Part of a small language model's weights.
Size: 25 layers, width 160, MLP 640 GELU.
Each number is 50 + 15 x the weight over its row's rms, rounded and kept within 0 to 99. Layers, rows and columns count from 0. The size before them is the row's rms in percent of the matrix's.

# layer 11 MLP up, 640x160, rms 0.0551, rows 599-639, columns 32-63
116:66 10 34 42 51 65 60 59 81 40 57 38 44 61 77 44 52 81 57 47 46 41 76 80 32 63 68 58 50 45 48 59
094:68 55 61 36 42 58 55 59 52 10 77 57 20 43 56 25 41 70 59 68 32 54 42 79 40 45 60 99 29 48 26 45
104:27 42 47 55 31 65 33 56 83 49 81 41 58 62 23 47 40 49 64 59 59 53 58 59 45 36 61 26 38 34 53 59
096:65 61 32 43 40 61 58 69 59 51 53 71 90 60 43 53 39 53 40 40 32 73 71 56 33 59 39 47 64 57 75 70
093:53 57 52 45 40 48 56 51 46 45 34 47 39 22 57 67 35 47 62 41 59 25 43 40 68 68 52 40 38 55 66 33
105:62 53 64 55 67 43 37 45 38 32 51 76 45 44 66 66 82 32 52 47 72 52 51 17 59 59 43 53 64 48 12 59
108:60 51 59 40 62 42 37 48 28 07 45 49 55 06 67 35 59 73 69 42 64 69 21 54 63 51 58 29 25 58 63 67
095:62 65 57 54 57 42 20 62 49 40 46 29 68 37 47 40 53 60 53 76 47 06 55 44 88 55 61 41 36 55 62 32
098:44 56 31 52 77 50 29 43 43 42 20 46 85 30 61 44 48 81 40 65 66 60 27 67 30 65 56 37 65 63 37 36
100:60 33 55 37 39 41 46 28 56 44 59 47 28 35 90 27 61 24 61 28 56 56 43 56 44 61 71 51 79 63 38 49
109:58 55 52 44 60 89 37 40 32 39 52 58 64 52 55 64 74 63 68 79 59 59 53 75 73 61 67 44 72 58 51 65
100:69 45 58 66 68 69 80 38 46 65 55 63 41 21 61 39 40 61 69 56 78 65 48 55 56 67 57 56 65 60 18 45
091:87 56 24 38 64 28 65 49 50 53 54 51 36 46 60 36 46 22 64 38 62 45 57 40 66 53 54 54 55 58 31 44
107:40 59 29 40 64 49 34 65 46 33 46 60 37 42 26 59 34 63 39 45 51 43 50 54 52 51 56 63 54 48 59 29
096:42 61 54 37 66 55 22 58 51 09 83 51 40 50 43 48 78 56 32 52 36 40 37 54 32 25 92 69 62 44 61 46
097:56 53 54 38 69 41 48 43 40 83 65 48 49 34 71 54 74 67 69 36 45 73 49 55 57 69 41 74 35 57 26 61
101:47 56 58 52 70 56 57 53 54 58 69 36 40 44 42 49 48 29 34 40 50 74 41 48 50 38 45 53 47 43 47 68
091:74 31 69 65 41 38 29 22 40 57 36 45 51 29 38 49 68 60 52 46 22 53 49 59 50 69 60 39 40 41 22 53
104:56 48 65 48 77 34 31 60 44 55 51 65 24 73 64 64 23 38 46 48 38 22 66 45 45 80 58 56 31 54 56 36
099:37 49 62 53 15 42 52 49 64 40 45 28 61 39 60 46 45 29 44 56 81 47 73 58 58 57 20 56 56 15 49 61
114:69 38 37 55 21 25 68 44 66 54 56 63 66 40 42 28 46 57 40 54 56 88 46 74 57 65 48 54 30 11 14 34
096:62 64 43 78 29 56 46 56 63 39 42 64 46 38 60 61 16 39 35 41 51 56 50 50 54 24 50 71 94 42 49 32
107:84 71 44 44 31 87 86 36 68 68 79 81 46 45 51 34 79 27 64 61 49 56 28 54 45 52 64 31 64 73 23 64
089:83 57 56 40 35 23 66 65 43 51 40 50 35 56 66 66 53 45 57 55 47 39 56 40 59 52 40 49 49 68 41 31
100:52 44 30 54 47 34 38 34 33 85 25 36 44 59 34 30 55 59 44 31 53 36 81 38 85 75 50 61 43 36 43 43
101:41 49 44 65 49 35 35 46 56 69 39 54 47 35 55 44 62 41 46 52 83 46 36 44 23 23 84 86 61 55 37 15
106:43 50 53 41 37 59 14 37 46 68 57 35 57 52 48 58 48 54 53 38 58 42 57 27 62 37 36 49 38 53 24 67
124:55 46 48 32 28 42 48 41 47 46 58 28 39 54 58 16 61 23 60 27 39 49 54 78 58 45 54 55 60 74 22 18
095:56 52 25 57 31 28 62 29 38 78 59 51 68 49 55 52 19 48 64 29 27 62 22 47 49 42 54 35 64 54 72 68
092:59 43 31 35 51 74 56 34 81 38 23 62 48 54 53 64 58 40 39 56 75 49 76 61 48 63 57 64 44 30 37 53
102:56 49 48 66 39 35 52 47 37 59 57 71 60 37 46 69 57 18 52 51 56 24 55 26 51 65 52 47 57 62 23 48
107:50 49 38 38 50 41 39 87 67 50 71 51 47 66 30 53 49 48 68 45 32 71 43 50 63 56 82 27 66 56 67 61
098:56 60 64 38 20 49 63 37 73 05 68 11 61 66 55 70 41 72 35 46 54 38 50 35 66 73 42 41 55 48 69 23
110:59 40 51 41 69 39 77 57 78 74 37 62 47 52 46 59 64 37 52 74 43 44 51 40 33 58 45 45 62 24 43 52
094:32 52 50 45 59 23 60 47 29 52 60 48 21 40 17 51 57 37 44 47 43 38 59 56 60 50 48 80 32 60 43 43
101:43 43 64 21 60 84 38 60 67 79 49 52 45 30 43 55 62 69 65 79 31 38 59 57 23 75 60 66 51 57 33 42
095:59 50 59 60 40 52 51 45 34 53 59 55 54 29 44 55 50 56 49 50 42 56 62 37 55 46 67 54 37 62 87 87
090:62 52 53 47 33 31 48 38 37 40 38 62 38 43 82 51 24 24 62 41 56 53 56 35 32 53 66 58 64 47 32 45
096:31 30 55 43 57 20 43 60 42 35 51 54 58 41 77 73 52 61 28 67 43 46 89 52 39 57 37 55 49 40 53 52
111:15 99 54 40 68 68 38 34 49 67 72 49 24 34 35 30 44 47 41 57 51 53 52 37 74 59 60 70 55 53 29 72
106:23 45 65 64 74 50 45 62 73 56 59 38 45 64 48 57 59 38 48 36 35 83 45 66 61 46 44 60 25 29 43 47